{"head_dim": 32, "vocab_size": 2048, "positions": "rope", "init_std_qkv": 0.0626, "learning_rate": 0.00285, "beta2": 0.95, "lr_head": 0.00785, "warmup_steps": 280, "schedule": "wsd", "decay_shape": "linear", "final_lr_fraction": 0.0, "train_tokens": 113900000, "dataset": "wikipedia_en"}
Each number is 500 + 25 x the weight over the matrix's rms, rounded and kept within 0 to 999. Layers, rows and columns count from 0. Numbers have three digits each.

# layer 4 MLP down (transposed), 256x64, rms 0.219, rows 106-155, columns 0-63
506498514445486469495496500443495536476478505500443533475460472545527433493494460475484492491499506511497528503525492500478499479494494516490461498477526485499526506499474470464465500495506524
473507493503497490523525524520454454512557504498471513510477485479458501496483504517485478467497485472476514516532501509473524478515463493486479494501497520526526497502484534490482505502579452
484470500508502499528504481486504476553506496508491496480452483447479485510482493524483515494485501459418462552516492521535526471505533502505492451496533502528515520532484484511508481511488520
493533526506424520468489457491505479489509501477499504500519492517563523478520521537502534541481486490462554491533523570542490454480524462500497495523521479535509496504472469520497488517478486
497531521529474530480506513489530542500546513515514487520488486516515484486489483500505474539524503498528516499512472533525528454513515573511472504506510524459533471522532506543487480500503528
494488511471494502493459521511484506522547484522440500503489500460471492508452482530454487458499446514494493460470515539485531530505491461494461511554504494518560496517529530502478462519492514
519504480481514513486535492505490504519493507486522487521519533509509490539514520502473518523503526499504520515461513463460454481533513511488467523502524493435516459465552498536493521501456482
530492543522477514494561533454523523475515482516498482430452488520507483492479490502535512509499488449542525485509489504468476497487495493533483523545454472478450510487512470550503498501526511
427465482449519440509491464544524490502537501493480455491474561444479487525516491491521444522469515481482520506524484488491505529506511498469543478488478481510502510506489471494488528476466530
541497479504518525494495516477494516469528497490497515499490512474557499505474494446467515533496514507498540506469465479491456520509500514512523555498465486495482497527500495479482493487476499
519478487491554462512513488502470494505538492513516510481487537484518510472471475519531520485458480483474490500476499510479481531499482519475537474476521503514474463497491489522516454519471499
480461508466491497541506507506493536528549500460444499491487486492538459511499483493486478523517473533470557517474511545474535497499477494467486504493549459522516463474467477554487498507535515
519485472450515504479519493452481481515498485511515460530497518494480495434490474499509479549466487507525471551495513474482501535470549538497476504509456435481484517517495509534543487519506540
546466490494523493502519499448507491549489484458539495506521503474492504498533503555520515479506515534474475535463495472470481508497492486472514512507512505504459515497535540508522519485460507
498474500489475531488498491506499467478506505513451522503487510479523494448482497480521528476504503515481504506538513474518501489545498514518503509501504497510517556497459429476502477518492488
508471521495477508501568517498498491505541498506565509445461480486456529536506548539541473457529473527445470479481488460485440513476510516478524462467457501512505510490538537504541500453480515
455497469515496557500553488510453507483462468576462473475462519520478454540534510532495525454531525517506480479484463478476564534494492509478489486487503516506465487512528509523529509461514491
503494522525491520537533544492504504511493492440533504494522494489549514542502486480502506518499480521499459432450523476515467510511461529462503504510538464556467485491490515514509499466505506
494561533527501516466506501483497458493477488488492515484510484510546481518506506516536479478512554527506490483511519513518558491528514480499490475503492523513477538558494497495550506507485477
474491506537468540523458490486501503519538469472537497575518469553491433501496502532539476534527481469563503533491515519444521518478469478492460502504467483551503491461520525517534471460491483
525526529511482544510505496445546524534490512474531493491454514514515470515483493547493488511477491496493500482507486557476512514492471471483511469542533526492479498474476518512480494458525462
519479479506449498516516517494496518524510516507485474527478530505510501546519517522482501451519461505482507461516522474471481487515516476554470485494529480425525498510538497481508487514514514
511506517503521506525503478458506525506515501460521495550538502531569495510504486529501533539490492529489515532524524555486525513514514465488490536486533484499491492494453463543499507481529461
548509513467503454526486517535510481455514487520476483477504483492496484489512528520497453493491508484498483524490482530486544500482530483487501523509498494523507536504489514513482528500482469
499495478461488464528498529517478487533502495479500494455509498499462491492526523473506497478547490522545497539508484435492503504500539498523518536479437532490452498521498494502512469494481503
507496500472488501505482480490504514528479492506440533493495485510477511517519453442525512499488472503467501563498497561465485455487494482508480521502462490501459467527483496526472504493499520
541470492492484485457465533465464494542486502484511460511472505499488501507425469507478480492554535515490476568516528491513524530537536504511501500493510515505511512490507515504517501509515488
516482514499517480472518482474523511502544508503519472504498495493499539475484472462506554518500482454501500481492512488460467482521524502522468526504485516482474516482512498532480548463527482
483510524507501520515499476518518508478462492462440528502457513510529446506476454497488496458486479581482505535523547498550502518468525461477526497527505483487477519514475495500497500469506515
511502543494475528474476494497489461503478502519457501487498464503507486496551476469512518520480501532525534492513493521490546538526518477464528492466490499497527473535552535536541514479569502
495474501486472451509474433517499507513463474502485490465491482529524523483499516529484479481482476528527468514515512530507492506495468480501511489499506509505493535498501525521495509514474496
453543526526520502497505531512474463501475503533548488485500468484492532554513507496530487473540460486529470488522486543535488488477497496470499506474499530532482539498481532464478465488526463
534510482481545496484525518505521490455472470497507493517497462514477497481482538497529485514513476517449487466477470452484531559503500514505518471513495467456467503485499481521522500486490487
524441501448558493537511481459477514498501523514527516485498494524496450466500504522488494488478473534478530544497532483504493476511479513526493530491460474487511503479571500502503510488500465
505462429511502516502523471508479503542497502491474493519511492486458516499517474492492485531561531531500480505481486473497460472545474505506519507517485512463480507490499514504496510521530508
499546455508484526475509516540465554496530433489526537528524540494467504540501537485485484494486521490436522490528466541489468475518493475483477528487522509462496519487515445495543466481487492
521512522471494543480545464495471509540512471471540458517538480493519494496469519480507520493523495507523482507485515501516479482470470515502491481515501470482479509501526490499496486479475486
496498468482490514533507478511469521488446511480465521489507479501475509524500490509454501486478516530505480508532480463491516493564483480482529505484467462453530480455476511513488502514486478
509464525499532478507539466461471495529475476486514465480483524473449459492524468548493466462470518491472492537502470486493466500473549515498448513511521508536487527536492490493461471530502554
485516481527541526535545519466474482494486502502525494499496489440486533454456511518544516490487524463525504493503520522489453510518499521455448506480500464532491473504525500513491460527526528
497481495490507501542520466536497489482459443539523543488496496533523504540513471500513502478512499480504514520515470530525501510485505478500477515491486478522493514477487503509507483534486500
526491487510514501546559516498503485462469470491492508445506495491467473497511511512474467508487544486475479512527488476506512491521479523500498491498491499512483474496509479508470526518525515
511487500522497490514522504519505479500496479485522487514539487471484462526490511512470499507530505538469501534502510516467497500472517499491458537471496504471464494479475453494492544509519517
491491499500515468516521505510472522527468483520575440524475482479525479533481522505482502477487517502504525487533477524490500504500523495485543502501489537501495522517530526504513480493504484
521490461471497476501505508506497483504506476508515488533512511541463508506519479516492470485499525525474435567528531570505506528483502523510452531470486505481502509502546448493492537508494496
530493509502498503505498484490495534473525496526445483477513532533528490453491476481474527526517506496504568547474543495468537510524497489496492527503497464524517474507454438536470542477479500
508512535507501504514492518476503519489501504497489490520521499435472452502485478484538476477484469485511484568500510541508536528500468513529506553467489496531540497454521476546524488441530509
500511500522508530483511478490505474479509529466491551516536501492493515498478511518482497488488488518484478528506476467541495497497526509477503485510497472526482466491450450469525497522539511
525530513528535544467494474474508486482464521485529495512507499502547479542494461510508493488519487487487470495464484495465557511500468530486458515463484472491522514463489477485459495517454470
497497516505483513479567467480508529508493469520492487471488515506546473546504478491500497517519461443477526520476482508458490490484509519558521472504499538470487514503510503533499518505520502
# layer 4 MLP up, 256x64, rms 0.226, rows 107-156, columns 0-63
487490541501508523493456520518520539481500520478494494538502488492537554530472524491515510519519528462520520500526494489532507504486486504496553520461505505520478487474528535450507433503498486
507486504476510519499477526485499512463511496557479454514491491488511509482513451541475493491483514427459487517492488494484528475493532461536505476510505506532481516512502491470481525546462493
533464489478489486561495523463450500508483514451505539512502487509504505493463501489547516518530521486529513468509470516517503499484497504531496530514503488459481497480527520500457463500464470
500494514474521473506473515507507510467513451499483528491574513489469568477453507460517489491486509508490468492509508516504496485508519500559489488484466512527467582487474482492472476538481533
542486517489492507518452496446469491502539470499450512481568547496414568457490516518511496479507507500502504497443521479539509499523468499506528522488516458528480514493501452487481492542478508
481527510521482505531461532487498500446530494535455512495480475517494503506496507478538465453515488516514520466524483524547522487472545468464551489501481496504504531534471518478514497506530508
538500482485480489589427510473506475508528482483532518480461502517483498532498516480473517471477492496535504472499493494499488512496482504483512515491456494514576481452492469477469478507471508
459451513486523406503502471516506501513506471528504517495491550460510485473505525505523547502504484459528495491488492509505495493500500486551554501484518524499509520503492533496481533463438520
535511497497460481518502492508528478525460510488506475470501514523486495504515515490476469526498468532486541492532519516488518540502531479492526510519541493523533560500494529535526519508507507
522541480488459494526507490456538537516499512474482491511497505459528495433520510483462498489499498461508495496527507506473490472493492481518488495527495493532518516455509500498511498509505500
502476484475471451488513477467513521495512486480414506494483505526515516507500474519503498462524510485504545491503512521488522500511467500496493490493515442527536503480491499498482495481476491
458500504518473507488537464489481496518526462524506545538535490479500526473500496559514450506527485451504507473531493479493417502482490536537511506474470466450481471527481515493515484545489521
491468501503484514472499499501511488499526498516529498477512468477501454544513444480488545516471553513471549507510509474524506520502535519502521454450504471505517504496501492461509452512471540
469493535530522507509526504469513543503488484477510483489520476514501522509463531465540491519557508519515506499466499523486498539488500480491495460505516495500502498483517536489505519525474466
463479512486518518502505532512447461509504484491453525510534568462459526471505448473442542490505482518505524513486498510482522530475520457532463506515570484480528510466471468454487525520456524
469482519527478491526477503533477512497513483566457485544443497477489529477507514529516479503510522446488481503484460473480504530489517504476489477520486446544475529494530520492497490532498453
486513518479520497475475525502472466521521483543521533557468487509498483495491520528503494498524509505467530525479507466500474478495517474554491510462499506497550466501528476452476417486513475
474524510456502510524498468520531525498516469467457518523488539491454495533486506507484520472472487517476492472523537505481467495499499485554496494540486466512502528499492531521447490489521521
465450504496441456484486501544481539479504511480492498574514505533450504481504474535557455564461505504538517476518487519488532507488524527522476548534518522498487479515551520487465462513490508
475524482489490508509475514459496471494509481499509498526558481489508510504502458481499526523504522501499505467537512481513517484513514486548495516476468514535521529496460492510467494522505577
502500527460535458496493470528530504441506534483517503531513500503469509500505541478477533523474520470503480488514518475511465483475508499466557510483451501523492477481480491511492454546454559
493507480495425514509430478499539495536548492524517495489505492439473468499511492486502485507490473482471498470484517497510494495534494484475517500485510503464547511514497489517483466505488522
480524480491505519473513498468492538525490522460462502518483538500508459515507487483508540496496492529502494476520512508509478519498503521542497464469530488476515461487484514485518472492492518
492512523466480442486505472484536497483499496489465533510481488490484547482513540540522461532523480482458484503488467511497532525500494508504552477477460524518497538533479501493491532550503527
489465517503490492482479510557505468465536486570480512463478495509474460498502500459470528518502505471511528521471511495483472446491497517511495497496432485515469549502511479508510459491506490
524515502494449528530491503514449477509491522482498492480490495524486470488467529514500497501526533491535512502448458464519532464495504454484480540544506499538517551500540495489494489494539553
529472512512517512492486487495465496530550481529492501474466547514497469462472509465469531459496455494522516517515482510508523479499517515495518479515516448488489510461510510457496510484522499
524460524503478488529459458469471511496495544500488506505482490458468473529462467503476506495513494525519509500498534455497476498487498517487536547493463455459481593450511497482491527561530528
534495496462487414517499465523457513517480471539523506484509499503487508491423495500503469494515526491549509496499482469508517529506496497500512560467482490506505502459499440504472474542511510
473494500506518522507512551473504486482508524506519521534517513464532483494521440495540511513517526476488515518478467504506491489506503500497459510490504495496524463492486485492533482494509500
439515518478465513514498521480516479511552548454487566532470558475515463459500527517503503495492499515498491464471518521475479541513503466524491494534514483463549504487496511494497530492515451
492494545511514494460534521533479480500472488508469499499500495507467499472506496492537491511489506502535525489456491465460520472476535511497541504471512462525541481507485476517514459511451516
504490490456510462504502472498469519502514560520496501510503504550511476528488492523549493529497492474509546505484495465507475536489540507517507534488485467494520506510531472540502494523516486
509486502506493500498498452533508478493551485520512523476453481512484520484504517484486487512525497490516511487463478512511501519464515489477498467539519530510542531532518524497495459493452508
487536525536485463534447527523473475485474499509472540487520557543455500516451491485465461504488427493516478494478504511518519490517507490510510502470483442518544562525491469499478529496487510
497495512508492496474498526469498483511494467496502535504498553526524542501503503525528514519481468519482509522485486520465479530525523485514471495512493512529527500520519531532512521521490498
497506531487495466464490516445513505488475515457477539510486585477501486462521521505496483525521546477513551522451499521503509559499518469493504511503507474474505499532482477450521500478507465
493486510522456511499519458480491491505479494475442497514561530538467503461517461502511487494508543480473513470505509497474484494527564504526487498502533470505488480543461512503441517529474492
498523487430495495530483501496476500522508439526521515473504544495441531493511502465463495470462519497504479470495536457475494500525484482520489480511542480523465526501533480450484506499499502
503521508501484530465497524454484507520524486462513509538453521512490494473493517548513509477513509492491480502480456511522473501500488472512525507461471529489515488519513507479510488485493483
511503523526524514507510484461510492520516495505516514478505534474447486509507537531480527500476486524523499491492455491476487519527499506534497500453492488478506511488495462485486503488491473
489504517498500467487486523470489505509490498492462480570489503486514509492521497522503510474452492497488525485520530505460530474520480477522526498506478468515495489501513510482483542476502493
517487481506479471525500515515492440432475521497486528459493513496514473499514531534516483508520493478508523521522533514468506468480493515539537499500495482480536526501505510502513516492480508
523492540482499476507516464491489521473525480523527513510532492485457522474534495508510493523549529496511475476514524511489487524497558505527517489443488487479508484516529462488506458488468444
486489500466507480512463476495541501528541511486501525522465481487456473522511528458508531523464515473468486494491511465495470523555472493540477518470484508481529503469513488553512511553501534
517501531465477461498489450515497485464515478539492491491494531568511478475445506476536483501492470500527519507557476488503440541470496490545512531489472547496487506442463454542519525508505515
523500517501512501483528478477480497515459474470496504529505472508489516480520528512504443522489492500531509500468519453496531496497519485506512475528529488509498496488517518472468504525473524
510493486450527466529441447493514513496536471509528525496525530509505509474503486483488510503519508522489471459526543466464498529535517489527474487461476519507532500442485469514498504502466532
454514525532511496536462522532521518514518491503479512523514520485503493508498488471506487504499522462513477488509517491536520496513540469498505465505476493538468558523528473499507458470535552
497498474467488508505436492511498493455534484490482493525517547478492517435445501488450544443483477490506515502528485503543515468523471519532515476458515483501517557487473492476481432529503517